config.yaml
n_kv_head: 6
d_mlp: 512
vocab_size: 512
positions: "rope"
init_std_up: 0.0503
optimizer: "adamw"
steps: 5983
Each number is 50 + 15 x the weight over the matrix's rms, rounded and kept within 0 to 99. Layers, rows and columns count from 0.

# q: layer 3 attention query, 192x128, rms 0.0721, rows 78-95, columns 0-127
# k: layer 3 attention key, 192x128, rms 0.072, rows 78-95, columns 0-127
# v: layer 3 attention value, 192x128, rms 0.0747, rows 64-72, columns 0-127
# o: layer 3 attention output (transposed), 192x128, rms 0.134, rows 64-72, columns 0-127
q78:55 34 63 49 83 49 56 49 35 48 56 39 46 15 57 60 59 45 62 63 62 42 35 30 55 50 55 28 47 43 44 39 57 87 42 39 51 51 73 46 58 58 56 36 55 30 41 45 66 20 57 57 63 45 50 50 60 43 50 39 49 38 59 50 51 70 47 23 60 40 46 75 44 11 82 42 74 68 44 38 51 76 53 90 62 60 59 49 48 34 58 42 81 38 29 64 38 56 55 54 72 60 82 47 39 63 42 61 49 44 39 56 70 32 61 39 37 46 52 37 52 32 45 41 43 56 49 33
k78:64 88 54 63 54 42 47 83 37 60 39 69 36 42 77 50 41 60 67 61 47 58 40 54 41 80 25 22 58 66 60 43 47 21 48 73 73 65 51 66 51 42 68 50 57 46 69 57 46 46 64 33 48 20 31 49 60 61 38 62 79 61 38 44 46 64 44 47 75 53 48 42 49 59 64 47 50 32 42 47 56 74 45 62 51 28 30 46 41 66 34 74 57 37 36 21 53 69 68 41 57 26 51 31 29 60 49 41 47 58 47 52 23 34 66 29 44 74 65 29 41 29 31 50 61 57 49 13
q79:72 66 83 50 65 58 65 38 64 54 21 80 37 65 49 41 27 56 48 57 57 59 58 49 61 52 30 39 41 58 36 21 54 42 40 39 44 58 51 47 47 58 47 52 54 59 48 50 35 41 42 31 48 60 21 40 43 35 32 66 45 61 49 27 36 67 62 61 62 65 32 48 49 51 31 43 67 71 51 57 39 48 50 59 67 40 61 53 56 54 76 30 63 35 51 54 47 43 49 15 57 46 65 46 52 51 36 68 55 51 55 47 43 41 53 26 44 21 81 69 26 33 50 53 56 72 70 46
k79:68 44 43 41 61 38 59 56 57 64 21 46 22 58 81 70 41 86 62 42 18 46 35 47 30 63 41 58 47 33 46 70 45 45 70 39 36 34 39 29 50 60 44 42 46 55 65 58 23 69 49 42 69 54 60 48 49 47 37 56 51 21 38 27 51 51 74 37 44 72 63 68 62 54 61 33 48 67 39 48 70 39 51 50 34 55 55 44 52 50 62 39 49 35 36 56 29 52 59 48 58 55 60 51 44 27 73 38 53 48 45 62 45 30 51 41 62 43 65 57 46 46 35 29 45 57 63 49
q80:58 60 42 65 47 51 76 54 69 37 38 21 44 38 31 44 43 21 35 45 56 24 45 44 28 34 65 44 61 59 42 48 57 48 52 64 57 30 52 57 60 44 42 41 57 70 43 39 56 44 77 51 60 47 39 68 45 26 35 17 51 41 28 49 46 50 66 68 80 59 31 38 31 58 60 52 56 53 62 53 62 79 45 81 82 46 57 53 51 53 45 56 49 37 67 50 52 47 42 45 62 57 59 39 53 53 48 70 49 49 58 64 53 67 17 28 57 19 52 86 33 47 41 55 41 53 67 43
k80:52 34 41 38 67 86 43 65 48 46 58 59 55 49 77 39 51 64 17 64 11 56 43 45 49 62 57 61 49 28 36 59 54 69 58 41 43 36 71 29 60 69 40 41 60 69 59 27 28 50 55 63 64 50 30 65 50 71 45 68 51 55 54 64 51 30 38 49 67 49 44 58 81 38 58 54 62 58 46 42 57 22 59 73 10 35 71 39 62 48 25 64 47 43 24 75 39 42 52 76 55 53 33 33 54 65 62 46 53 70 58 25 44 33 59 34 60 52 47 40 52 53 55 62 55 49 59 68
q81:59 69 69 18 38 48 60 73 40 31 76 41 54 23 66 62 60 37 50 52 40 63 38 64 86 39 38 38 45 40 54 39 39 67 55 55 25 61 58 38 53 49 53 42 49 65 51 39 43 32 55 30 83 61 48 50 67 24 50 58 65 59 23 43 35 74 55 29 46 46 59 50 60 41 82 51 65 59 60 33 51 61 38 57 45 39 57 63 48 53 60 57 46 59 69 41 43 50 28 67 59 40 76 54 51 72 46 50 35 71 49 42 39 42 52 56 29 54 48 28 45 75 40 53 52 32 40 33
k81:34 08 46 60 44 49 53 42 50 58 47 68 37 60 54 50 65 61 61 82 58 79 55 35 32 60 35 28 51 59 67 38 69 46 50 82 33 69 45 36 54 58 61 74 27 52 59 49 25 55 34 48 52 22 44 46 68 65 52 64 35 56 40 47 39 67 73 22 65 37 53 58 27 49 50 41 61 45 51 77 69 41 56 39 64 55 27 36 45 39 46 78 50 44 51 51 58 60 56 58 44 47 43 42 51 33 56 59 57 49 39 71 41 38 56 46 44 57 49 56 60 24 51 50 69 67 53 61
q82:62 60 22 21 30 53 59 41 29 21 48 51 49 57 53 91 41 29 34 48 60 41 54 66 21 45 75 23 48 11 65 76 30 33 89 87 51 74 54 83 56 35 15 75 49 52 42 58 77 53 48 49 52 52 74 47 62 08 54 71 42 47 63 61 48 52 26 65 65 61 57 34 40 34 65 42 48 71 55 26 47 53 50 33 62 53 41 54 61 51 50 74 47 34 46 61 38 61 35 33 37 59 63 50 61 57 54 46 68 59 67 44 45 51 47 66 43 21 75 37 58 47 46 64 40 50 69 66
k82:60 31 28 44 40 83 52 49 75 46 65 44 55 59 56 51 51 59 49 72 58 48 26 47 56 54 87 66 34 73 62 72 52 68 76 20 44 58 39 31 40 58 41 42 41 48 33 35 66 61 36 35 28 51 58 43 52 62 40 28 56 70 74 64 67 36 61 43 64 48 70 51 59 19 74 68 73 54 49 42 46 56 58 38 44 34 48 48 37 69 30 66 50 53 53 51 82 77 59 62 40 37 38 49 79 49 29 56 55 73 13 39 58 34 21 80 64 59 28 57 46 59 66 48 44 77 37 36
q83:52 53 38 36 61 35 45 39 59 50 45 36 41 52 42 40 71 64 68 60 49 42 40 37 50 34 29 48 43 70 76 52 59 55 76 44 73 42 40 44 79 47 57 27 40 36 69 65 41 38 48 35 50 54 43 32 41 26 56 58 38 56 47 58 57 32 40 68 50 62 49 21 52 66 93 50 70 63 36 63 34 54 28 43 65 37 52 52 48 33 45 67 33 46 34 26 40 53 37 47 49 63 34 51 57 57 76 38 64 31 44 47 55 78 44 68 32 65 44 36 42 37 41 35 73 53 63 59
k83:47 51 60 62 46 47 52 50 60 62 62 43 59 18 30 48 53 32 54 34 89 39 42 51 63 67 58 47 48 24 46 46 63 71 53 42 48 46 85 53 59 38 51 50 33 40 43 47 55 59 51 77 34 49 59 28 34 57 65 31 47 32 45 60 75 60 35 43 37 59 64 43 65 48 34 44 59 37 27 69 76 31 51 73 42 65 40 45 26 63 32 61 39 56 48 63 52 44 59 47 43 46 72 59 57 41 66 26 49 40 44 85 40 25 65 30 50 63 14 45 62 50 54 20 48 49 70 50
q84:47 66 65 65 74 69 63 30 39 58 46 60 55 49 63 30 11 55 38 55 44 37 72 45 50 57 61 64 17 68 35 38 49 38 40 55 55 41 43 60 79 26 63 65 55 50 50 48 27 58 61 50 08 67 39 62 28 89 38 54 54 51 51 58 36 64 67 59 47 56 48 73 30 52 48 26 45 55 55 42 55 20 52 59 76 42 32 54 51 45 46 54 62 53 54 58 41 37 61 29 53 58 50 57 50 51 58 65 42 44 51 80 56 56 61 49 70 48 53 48 26 40 92 58 67 46 43 55
k84:64 66 47 57 66 48 23 62 46 67 64 49 66 59 49 71 57 84 64 45 47 49 64 43 38 50 41 59 76 29 48 64 51 40 46 42 70 43 22 50 60 28 51 54 52 59 37 20 46 79 54 52 80 55 37 82 25 40 48 39 55 51 32 41 42 74 39 61 21 64 42 42 65 64 51 56 58 72 57 30 29 40 55 66 26 30 59 52 69 44 55 40 72 49 44 69 47 47 43 67 53 47 60 66 40 36 46 43 46 68 48 37 36 24 44 71 37 44 61 44 50 68 36 49 55 50 34 65
q85:58 41 50 48 57 71 76 63 63 38 46 76 54 46 56 49 59 65 59 56 51 51 46 35 70 52 35 73 40 46 39 34 50 52 70 41 43 65 62 29 65 50 18 60 64 52 60 30 43 37 73 54 33 68 48 43 54 68 41 50 43 51 66 38 78 73 49 29 55 31 22 80 41 26 51 23 62 31 47 42 66 50 12 57 58 14 35 53 41 50 52 54 33 53 66 55 55 54 71 19 58 54 58 45 44 51 47 70 31 46 44 74 55 42 47 40 57 53 42 46 57 51 80 43 38 76 36 52
k85:56 32 61 44 45 52 59 59 31 41 38 48 51 50 61 69 53 77 65 54 73 53 45 22 59 64 52 13 61 42 38 48 51 74 51 65 71 46 49 47 74 45 34 63 22 43 14 41 44 50 90 61 51 38 47 44 58 44 33 49 68 80 46 42 28 70 68 47 25 43 29 50 52 54 69 55 77 48 41 22 52 55 54 39 36 24 44 46 62 64 44 41 72 47 44 77 65 43 46 51 72 60 28 55 37 62 42 41 45 56 37 54 38 35 50 44 06 38 47 29 13 55 51 50 84 22 75 35
q86:62 53 54 63 50 32 49 32 73 51 41 34 55 62 45 52 25 49 23 79 60 16 56 62 63 51 45 56 41 71 51 47 69 45 47 52 49 37 40 52 55 40 83 55 36 43 55 42 35 57 40 38 19 72 78 72 20 56 58 65 57 49 45 37 34 47 62 68 52 70 54 61 54 60 34 48 75 71 44 52 43 32 75 50 54 34 47 51 25 27 42 42 31 61 43 31 39 45 65 30 55 44 59 39 62 66 52 44 65 46 79 64 62 59 22 54 65 40 51 49 27 51 44 65 50 52 67 44
k86:50 38 44 55 58 58 27 38 56 34 60 60 31 48 45 56 58 54 30 47 65 48 54 59 48 58 50 60 53 59 24 56 52 31 41 17 54 57 54 60 49 63 37 79 63 50 50 58 58 50 44 36 75 79 49 44 22 15 73 59 41 20 33 52 64 50 23 63 36 60 62 29 65 45 55 61 49 57 51 60 57 21 71 55 34 44 53 49 40 32 46 54 58 62 73 69 49 42 38 61 20 47 45 68 42 29 46 57 54 64 37 61 72 30 40 18 45 44 78 24 64 59 55 57 47 44 42 70
q87:51 54 51 67 38 47 51 62 71 67 65 71 51 40 87 43 73 70 48 11 62 64 50 67 25 50 64 19 18 30 48 62 30 16 38 86 47 59 45 41 04 35 41 46 47 67 53 66 59 53 47 49 61 63 74 46 74 58 51 45 37 72 31 33 42 48 44 62 42 46 64 48 37 60 48 60 27 34 50 65 24 42 46 21 53 52 45 55 59 65 50 65 81 41 60 42 44 24 50 71 53 63 50 81 55 42 60 59 34 76 71 47 40 53 60 48 62 73 50 37 59 64 42 48 50 33 61 50
k87:31 33 67 48 39 62 56 47 73 67 25 33 39 55 43 46 50 49 66 59 40 61 54 60 61 31 35 48 58 46 80 25 54 54 68 57 29 62 37 68 54 47 49 47 63 28 63 47 53 48 41 52 39 47 71 69 69 55 53 58 65 43 99 45 48 58 61 63 53 40 25 60 44 42 46 43 54 53 55 19 43 16 66 51 56 45 68 45 55 31 49 59 37 74 32 52 42 26 49 58 61 44 66 41 62 38 50 47 73 44 13 53 42 70 53 88 54 33 43 71 64 87 58 56 62 68 58 36
q88:31 66 41 55 43 46 33 49 52 46 55 62 74 76 43 58 57 66 56 82 34 76 27 47 25 52 40 70 61 64 45 72 65 32 55 27 46 43 33 66 50 70 60 34 47 40 43 52 47 53 59 54 65 65 28 50 56 28 76 48 63 48 42 61 37 57 35 61 31 68 53 56 53 77 31 65 26 41 51 48 61 52 48 43 73 51 37 53 49 47 29 30 48 45 46 58 41 60 52 43 59 51 24 46 32 26 46 34 49 36 52 40 42 65 50 81 65 57 40 28 46 58 34 59 49 40 51 53
k88:39 49 65 41 34 42 46 57 40 39 59 39 70 54 55 37 39 33 19 48 61 53 66 44 33 25 52 55 55 46 39 48 48 55 68 33 44 39 52 48 50 41 55 48 43 57 38 61 78 27 47 72 67 59 46 47 33 33 77 41 45 44 57 50 58 47 38 38 26 52 30 52 59 45 46 53 32 33 27 39 44 23 31 64 38 64 66 53 36 65 48 62 75 55 61 46 48 37 55 42 39 44 57 61 49 60 53 55 56 41 48 62 58 91 52 68 61 50 59 63 64 49 51 77 24 40 52 45
q89:44 57 55 62 47 39 34 37 37 54 51 53 52 57 15 54 42 40 54 60 58 39 41 72 31 65 39 57 60 59 50 58 41 54 60 53 61 56 44 76 50 71 51 57 44 28 76 43 25 77 28 70 31 66 20 66 39 70 66 34 56 48 50 69 49 28 32 74 54 63 61 52 59 72 45 54 32 69 19 65 28 65 60 52 33 54 53 33 43 55 55 45 40 76 57 58 55 48 36 41 34 54 40 51 43 57 40 39 61 39 55 49 56 92 54 65 54 90 67 67 25 24 60 30 56 62 61 74
k89:57 45 54 45 62 36 40 48 74 37 45 25 30 21 49 41 30 25 19 20 26 31 56 63 38 58 42 50 56 48 48 41 41 52 45 33 50 36 47 61 31 18 53 43 52 52 57 64 73 49 40 61 66 51 35 63 31 38 61 32 54 09 42 57 43 61 44 42 36 65 61 31 71 14 32 77 39 60 50 59 36 39 35 33 55 69 65 37 56 52 42 36 40 58 57 49 52 27 50 36 50 52 48 72 58 33 37 42 40 35 92 46 65 42 36 35 56 39 53 40 53 52 42 29 21 64 64 66
q90:25 47 33 51 47 46 46 47 56 62 63 43 54 47 32 61 62 34 58 70 38 65 56 49 42 50 67 53 51 61 82 53 41 47 50 97 42 46 67 49 85 61 57 65 62 35 49 52 31 44 32 55 59 43 18 37 54 22 62 44 54 86 35 66 38 17 32 57 39 45 55 20 66 40 63 96 55 53 48 38 47 42 41 64 36 57 29 48 63 43 54 39 55 61 55 46 47 48 38 32 24 46 36 51 50 56 44 35 46 51 40 21 69 83 47 57 69 65 43 26 66 67 44 52 60 62 70 47
k90:42 44 36 56 50 36 62 53 40 58 57 51 80 62 49 45 68 31 66 46 65 53 42 59 51 54 43 65 41 70 29 57 47 62 39 38 33 64 20 42 27 42 49 42 40 58 54 72 68 71 31 61 59 62 58 26 50 63 70 44 53 42 65 74 34 33 39 37 69 38 42 67 49 44 41 48 56 70 30 83 30 35 31 76 61 58 22 42 63 70 39 42 48 74 65 39 63 45 61 22 48 39 47 54 71 45 79 56 50 57 57 66 32 32 67 67 59 18 46 28 42 35 65 31 31 50 35 61
q91:42 12 53 72 46 29 39 37 65 50 59 61 51 54 45 28 45 64 46 35 54 55 55 42 66 59 43 67 48 54 72 40 58 38 51 23 54 24 23 41 35 71 66 44 51 41 45 43 77 46 41 54 58 44 36 54 49 49 55 54 35 39 75 62 48 57 39 34 29 40 46 45 67 72 27 54 75 39 37 60 42 53 56 31 59 48 38 37 54 63 64 53 33 62 56 63 56 51 47 44 42 49 39 34 47 46 53 42 44 36 45 63 46 51 55 50 50 56 60 63 46 41 43 32 54 44 63 71
k91:47 53 64 38 61 64 42 52 54 46 62 50 47 75 47 58 28 44 49 45 80 46 57 70 45 41 64 46 48 34 49 47 50 38 43 57 50 38 73 76 61 29 55 43 63 42 51 71 41 29 47 46 22 64 63 50 60 25 70 54 69 56 29 51 51 63 48 60 57 61 50 46 44 58 26 44 34 56 57 71 62 60 31 35 62 39 52 58 60 70 50 51 67 43 54 60 23 51 53 35 72 39 59 64 35 41 23 30 54 49 50 40 58 83 53 58 54 52 59 61 60 31 41 66 28 56 36 65
q92:40 44 38 91 52 58 51 47 69 51 49 44 61 39 63 47 77 35 59 51 50 88 62 49 52 57 99 36 39 72 68 73 40 74 52 50 32 58 63 61 74 62 60 25 68 54 12 38 28 39 37 54 42 41 46 22 68 41 65 37 53 69 42 71 62 46 34 72 30 60 73 27 50 54 50 43 38 38 73 40 43 00 63 43 46 38 46 53 46 42 31 53 67 57 45 65 56 48 47 54 48 66 44 37 52 46 21 50 46 40 60 59 79 60 47 52 70 69 27 55 70 70 56 84 58 37 67 43
k92:50 51 45 81 45 48 67 36 78 13 66 59 58 79 55 59 61 17 35 48 61 42 49 55 54 47 41 47 62 34 45 50 36 28 30 34 49 42 33 55 51 42 68 57 60 55 64 47 77 49 25 74 57 66 72 37 55 61 63 41 56 71 61 60 60 30 38 58 59 40 27 64 32 56 66 54 49 49 60 32 45 57 55 75 52 34 36 47 55 49 43 45 40 50 39 45 51 00 28 22 28 30 89 43 54 49 40 57 43 50 61 19 38 41 53 64 52 43 45 20 56 59 29 45 48 57 56 53
q93:35 58 58 52 55 45 51 32 59 53 38 54 23 53 30 54 61 49 57 26 42 53 57 69 56 48 49 39 58 84 27 48 19 45 42 72 53 44 74 53 49 43 60 49 28 75 88 65 55 49 52 69 74 62 41 50 37 49 31 61 41 51 38 45 38 15 55 52 60 78 77 20 71 84 53 57 50 59 63 65 29 25 64 46 42 47 54 48 42 56 52 70 52 45 51 51 38 16 63 60 34 47 63 34 71 56 55 49 72 45 62 57 96 56 66 77 72 32 63 70 69 52 38 71 40 48 66 43
k93:44 36 34 67 52 59 57 48 71 55 44 42 51 54 40 18 42 53 49 75 17 37 42 44 55 57 56 78 39 38 49 55 42 23 59 50 32 56 29 31 59 71 36 38 57 62 67 57 53 72 51 52 30 79 52 62 50 49 64 44 42 29 60 35 65 38 53 57 56 45 41 53 59 28 29 56 41 72 46 70 83 57 58 60 46 77 53 51 37 21 47 62 36 57 58 55 57 34 36 28 37 37 70 49 44 10 31 50 39 70 56 16 47 44 62 41 45 56 76 60 19 73 40 21 40 55 55 56
q94:21 52 55 68 32 41 05 43 60 70 61 47 53 49 63 44 36 47 48 47 54 57 45 59 58 47 60 63 33 63 71 52 57 25 41 70 50 39 72 64 62 49 61 45 57 12 55 40 33 62 33 54 34 44 68 56 44 53 79 53 60 68 43 59 44 51 54 57 39 40 78 67 68 42 34 55 60 69 28 44 55 59 56 56 39 40 50 50 48 37 56 45 45 84 55 64 48 38 46 35 38 50 32 34 37 55 44 55 64 64 52 37 69 58 35 65 59 72 38 30 56 57 54 65 53 58 32 48
k94:50 49 40 84 61 45 59 61 44 55 57 65 51 39 51 50 42 56 47 57 72 54 67 73 31 36 44 65 47 72 26 19 58 37 01 51 59 55 10 48 50 27 66 56 51 44 43 78 54 52 47 41 65 58 46 32 42 48 86 36 69 44 49 62 38 57 49 49 52 53 38 53 42 42 39 58 61 43 59 71 14 36 50 34 50 59 32 50 59 53 56 49 67 57 47 22 43 45 41 55 40 52 33 49 53 61 46 58 36 40 48 63 40 46 52 40 46 50 55 49 55 50 56 45 40 50 73 83
q95:52 53 51 35 63 55 43 63 42 60 53 56 41 70 48 48 52 54 59 56 58 67 52 30 66 22 23 94 59 74 44 62 49 68 39 43 54 53 46 39 52 65 32 51 56 78 58 49 45 54 69 33 40 66 34 72 33 45 24 55 58 33 39 42 30 65 60 57 48 46 29 38 45 49 33 45 65 33 46 49 62 54 39 39 39 45 41 71 50 60 43 65 11 55 39 64 37 43 38 49 62 38 50 63 34 47 53 37 88 34 50 49 42 58 52 40 32 68 40 45 55 33 40 32 52 41 53 49
k95:55 58 68 32 61 32 50 56 39 55 60 49 59 46 55 53 41 67 53 67 61 30 49 49 40 45 53 22 26 19 62 23 59 58 59 38 48 30 62 48 50 57 37 61 55 48 44 55 56 57 64 37 56 66 35 70 42 56 62 52 51 36 32 54 40 44 63 31 31 52 44 48 38 70 32 46 31 60 35 65 67 43 46 71 41 64 48 50 36 65 59 39 53 36 57 37 66 61 47 77 66 49 42 61 57 83 49 77 54 45 38 58 48 71 51 54 44 92 50 47 48 51 58 42 73 33 46 63
v64:68 27 53 39 14 14 58 46 54 54 45 34 51 29 28 73 39 61 50 39 33 34 58 02 48 70 38 42 31 43 67 29 59 38 52 60 59 36 24 15 66 50 43 51 72 55 47 41 61 44 41 59 42 46 68 42 42 29 31 39 33 52 66 49 61 55 44 27 37 47 34 88 57 60 53 40 67 53 32 67 41 41 33 30 29 67 80 70 54 29 35 77 35 37 48 35 49 42 45 65 55 48 60 55 35 44 47 64 67 39 66 70 33 52 71 43 46 79 35 28 66 47 33 36 53 63 49 68
o64:32 64 64 65 61 56 30 24 55 55 42 56 65 62 70 48 36 48 61 45 45 48 44 50 40 65 36 53 36 68 36 54 35 73 35 48 61 74 41 47 26 64 59 73 47 52 70 62 14 44 51 32 34 75 49 40 24 61 29 36 35 51 28 32 54 18 54 66 44 65 54 71 56 67 65 71 41 44 24 58 42 34 47 68 65 41 46 60 20 32 46 26 38 45 28 66 32 40 82 58 53 53 41 50 26 32 58 42 57 51 56 45 64 32 69 50 70 65 68 40 54 73 69 80 37 54 33 41
v65:58 48 25 32 66 51 59 46 73 46 61 32 55 34 67 59 31 53 36 62 56 39 86 61 45 73 75 67 36 14 92 58 36 23 40 52 30 73 59 82 61 42 49 56 65 45 32 65 86 65 78 48 57 37 63 57 81 59 40 48 68 27 34 53 54 37 64 54 49 42 38 33 47 39 75 41 24 45 53 64 67 47 62 44 80 69 42 47 59 64 41 20 42 47 23 27 04 55 45 16 45 51 73 60 45 32 58 43 32 68 44 49 64 44 59 62 48 51 56 52 13 40 64 38 44 26 55 50
o65:75 51 67 38 54 74 74 61 38 29 62 73 48 61 56 40 48 73 40 51 56 44 59 27 62 59 26 47 66 57 29 57 67 44 62 66 49 39 78 32 62 61 63 19 42 69 56 71 77 52 48 55 48 57 48 27 29 20 29 68 88 69 52 68 34 43 39 36 63 59 57 55 30 39 49 34 55 71 53 74 42 53 39 35 63 16 61 75 54 14 78 62 59 49 52 67 56 52 40 57 50 70 53 58 31 61 59 69 56 17 63 83 29 45 66 15 49 56 23 35 91 50 37 48 65 40 65 49
v66:67 24 43 63 75 39 52 59 43 38 75 42 55 55 38 36 46 54 53 66 66 63 50 46 22 29 46 55 51 19 65 33 64 33 56 57 51 30 69 52 42 58 44 68 56 57 48 35 56 09 67 48 47 39 59 57 58 29 57 36 16 42 64 71 66 34 62 41 64 60 38 50 08 54 72 52 34 76 52 64 56 63 57 70 70 52 46 49 43 47 60 52 70 57 68 48 30 52 53 38 28 67 55 60 44 78 53 53 48 20 89 60 74 83 35 58 66 46 41 54 71 50 27 22 53 50 78 49
o66:28 57 45 54 36 40 80 42 56 41 50 65 26 94 41 43 57 54 58 60 45 60 64 45 51 43 72 34 55 53 44 59 60 79 59 30 43 47 44 30 36 85 43 39 28 67 74 25 53 49 66 47 65 43 46 38 35 48 29 60 64 39 00 43 41 32 39 25 52 08 75 57 54 51 15 45 48 65 60 51 32 75 39 23 40 81 47 80 45 63 70 52 21 22 48 59 69 63 39 75 63 59 56 60 44 36 43 15 46 55 34 41 47 42 39 33 29 75 29 68 44 65 61 77 47 56 58 59
v67:61 48 64 76 75 50 50 48 54 27 57 74 56 47 62 50 74 62 61 61 69 60 40 23 68 34 34 79 24 54 76 08 64 51 78 33 54 51 47 61 74 41 55 68 85 73 43 26 78 73 55 20 28 80 35 61 60 76 49 58 18 28 67 66 51 30 48 60 51 56 45 32 40 35 54 63 45 44 71 89 52 56 99 50 73 40 10 54 53 56 34 52 60 58 84 50 37 80 33 27 51 69 58 35 48 38 48 50 39 39 48 43 57 43 49 41 53 48 56 36 43 53 43 43 35 50 51 75
o67:32 55 30 28 43 38 61 63 61 35 75 42 70 62 35 38 50 50 51 31 32 40 72 88 57 53 74 58 55 39 58 58 16 24 40 66 40 36 62 39 32 35 43 27 18 57 43 51 72 67 41 87 65 35 48 16 31 45 44 67 61 50 75 65 47 37 45 51 63 44 88 49 30 57 63 31 45 46 59 46 29 74 31 33 35 62 64 97 66 20 46 68 27 42 69 42 34 33 49 87 63 68 58 77 32 47 49 42 38 52 46 66 66 66 51 50 49 67 45 33 42 76 74 50 51 54 84 50
v68:49 61 37 35 62 32 47 33 49 30 30 39 39 76 17 48 44 38 52 59 63 31 73 46 73 57 26 50 62 33 56 14 62 51 45 56 80 24 48 62 88 12 26 44 33 62 63 58 69 58 48 52 30 64 80 68 67 46 63 51 59 43 39 31 52 87 44 46 48 45 39 91 39 61 39 38 33 60 72 78 38 52 80 60 60 73 60 63 31 46 42 93 55 37 36 34 54 54 55 38 45 15 64 32 62 60 20 62 43 46 34 63 53 58 73 65 43 83 62 54 31 49 27 75 39 57 53 34
o68:22 39 67 64 78 65 25 69 53 50 43 66 69 45 45 40 79 62 85 21 26 37 35 73 49 55 52 41 23 57 50 21 47 57 48 18 33 59 56 62 18 61 99 30 53 35 46 63 47 57 71 42 52 56 67 42 57 41 67 40 42 57 44 53 48 03 28 65 46 72 56 43 47 65 32 54 56 36 34 29 23 38 42 51 39 57 70 67 60 58 37 36 58 64 44 36 45 08 42 63 64 52 51 47 48 70 55 33 65 51 60 48 48 46 71 50 52 32 44 22 69 76 26 61 56 56 27 28
v69:50 53 53 51 22 25 35 40 21 45 64 34 69 58 27 49 45 64 65 16 40 35 35 73 27 67 35 69 74 54 64 43 45 87 33 48 50 35 43 63 30 64 27 38 22 11 80 51 30 60 57 37 56 40 50 44 64 26 52 31 82 45 57 39 59 16 70 53 46 45 43 55 61 39 81 47 56 58 48 29 58 92 64 64 59 48 57 52 77 53 56 52 73 27 14 73 63 77 39 73 53 51 35 55 26 60 29 37 39 44 00 43 72 59 60 56 58 60 54 63 53 72 40 64 58 20 59 65
o69:60 62 47 49 68 72 31 66 71 68 50 61 43 48 55 30 59 70 70 59 43 39 49 33 58 32 48 58 48 52 44 53 68 15 53 41 43 67 48 26 48 44 34 79 82 66 51 42 30 44 28 51 13 63 54 87 44 75 31 41 61 55 63 26 52 56 62 58 56 63 35 45 54 72 20 38 32 42 68 53 17 43 50 35 60 52 71 17 44 72 90 49 77 43 60 26 34 49 28 45 77 33 36 90 84 29 28 48 79 14 76 36 25 52 34 62 41 31 48 50 54 85 37 41 54 48 53 34
v70:53 37 11 32 73 87 63 41 40 61 47 33 45 32 45 70 60 33 78 76 56 75 40 79 25 57 72 38 50 25 27 15 59 14 70 41 44 46 25 59 33 63 50 61 30 49 34 96 49 39 76 37 71 47 57 64 50 36 61 33 40 43 24 66 49 30 44 23 16 42 37 52 51 45 56 45 35 54 46 34 51 41 32 24 65 31 56 52 48 40 46 28 94 52 51 46 45 42 51 56 33 64 33 64 50 64 99 39 62 81 74 47 28 40 33 43 62 56 49 49 48 24 54 28 44 21 43 64
o70:99 53 65 36 38 32 30 26 27 40 61 62 37 95 57 62 52 49 57 49 38 73 56 23 80 62 40 52 45 67 54 66 70 99 72 49 71 56 53 23 74 18 72 70 54 61 32 48 58 43 41 53 38 76 58 33 43 55 51 56 80 83 41 45 46 68 55 49 45 22 47 63 50 22 32 40 45 59 57 41 63 49 50 34 39 54 18 40 66 64 78 65 13 30 52 65 98 58 71 45 52 58 46 49 33 66 41 38 60 55 55 58 57 60 44 13 20 42 27 55 51 38 64 75 79 64 29 65
v71:68 50 65 79 52 47 53 26 41 67 35 41 44 59 36 67 43 45 52 55 73 44 36 00 50 39 34 62 75 48 25 26 58 33 56 54 12 63 51 62 30 48 60 34 67 44 38 66 41 42 54 67 62 54 51 57 24 54 42 41 55 59 65 32 26 72 64 45 25 53 54 41 70 33 77 39 67 42 48 60 25 51 59 51 54 42 56 24 18 45 41 46 45 45 65 55 69 62 58 55 72 50 50 65 36 48 34 58 42 58 73 49 52 58 30 51 55 38 34 61 50 40 61 71 55 67 47 25
o71:30 74 11 49 30 47 36 29 50 50 39 70 59 59 83 36 41 37 56 85 62 39 54 36 46 69 55 57 59 49 62 35 42 64 44 44 05 42 41 41 62 24 31 70 60 73 47 30 39 39 43 54 72 56 51 48 46 35 47 63 54 46 72 55 64 54 52 57 48 53 40 41 51 65 73 47 29 41 54 45 46 32 62 47 45 41 67 76 46 54 47 76 43 78 20 45 43 61 57 58 52 70 45 62 41 49 59 37 52 10 27 63 58 66 53 60 70 81 35 63 26 28 44 17 65 63 07 68
v72:63 64 45 51 99 76 45 41 60 61 69 81 46 44 78 33 44 34 59 86 22 49 62 71 61 87 37 42 59 53 56 58 49 39 64 31 55 24 52 23 75 43 41 57 54 33 50 48 45 54 66 50 37 61 30 46 25 51 66 74 54 33 43 49 52 32 60 72 73 43 24 48 59 47 52 47 57 39 51 63 60 30 56 63 63 57 72 38 49 56 52 34 65 37 73 92 53 44 58 13 61 44 39 60 75 33 68 79 56 51 53 49 40 64 65 63 54 28 66 43 42 66 64 41 51 51 56 54
o72:44 50 46 39 36 65 62 63 37 21 38 50 54 54 09 48 61 48 50 38 62 45 67 43 48 32 50 35 53 56 72 58 25 67 55 41 73 58 32 54 66 43 29 34 53 58 70 50 99 46 63 89 81 66 35 35 56 34 57 46 76 51 36 81 41 49 58 54 67 57 56 40 46 68 29 27 31 54 79 66 52 45 71 44 70 55 45 44 48 41 59 83 31 52 68 56 50 33 40 31 48 43 74 25 63 54 56 31 39 79 52 49 63 69 84 68 58 52 51 41 51 49 65 28 54 54 52 27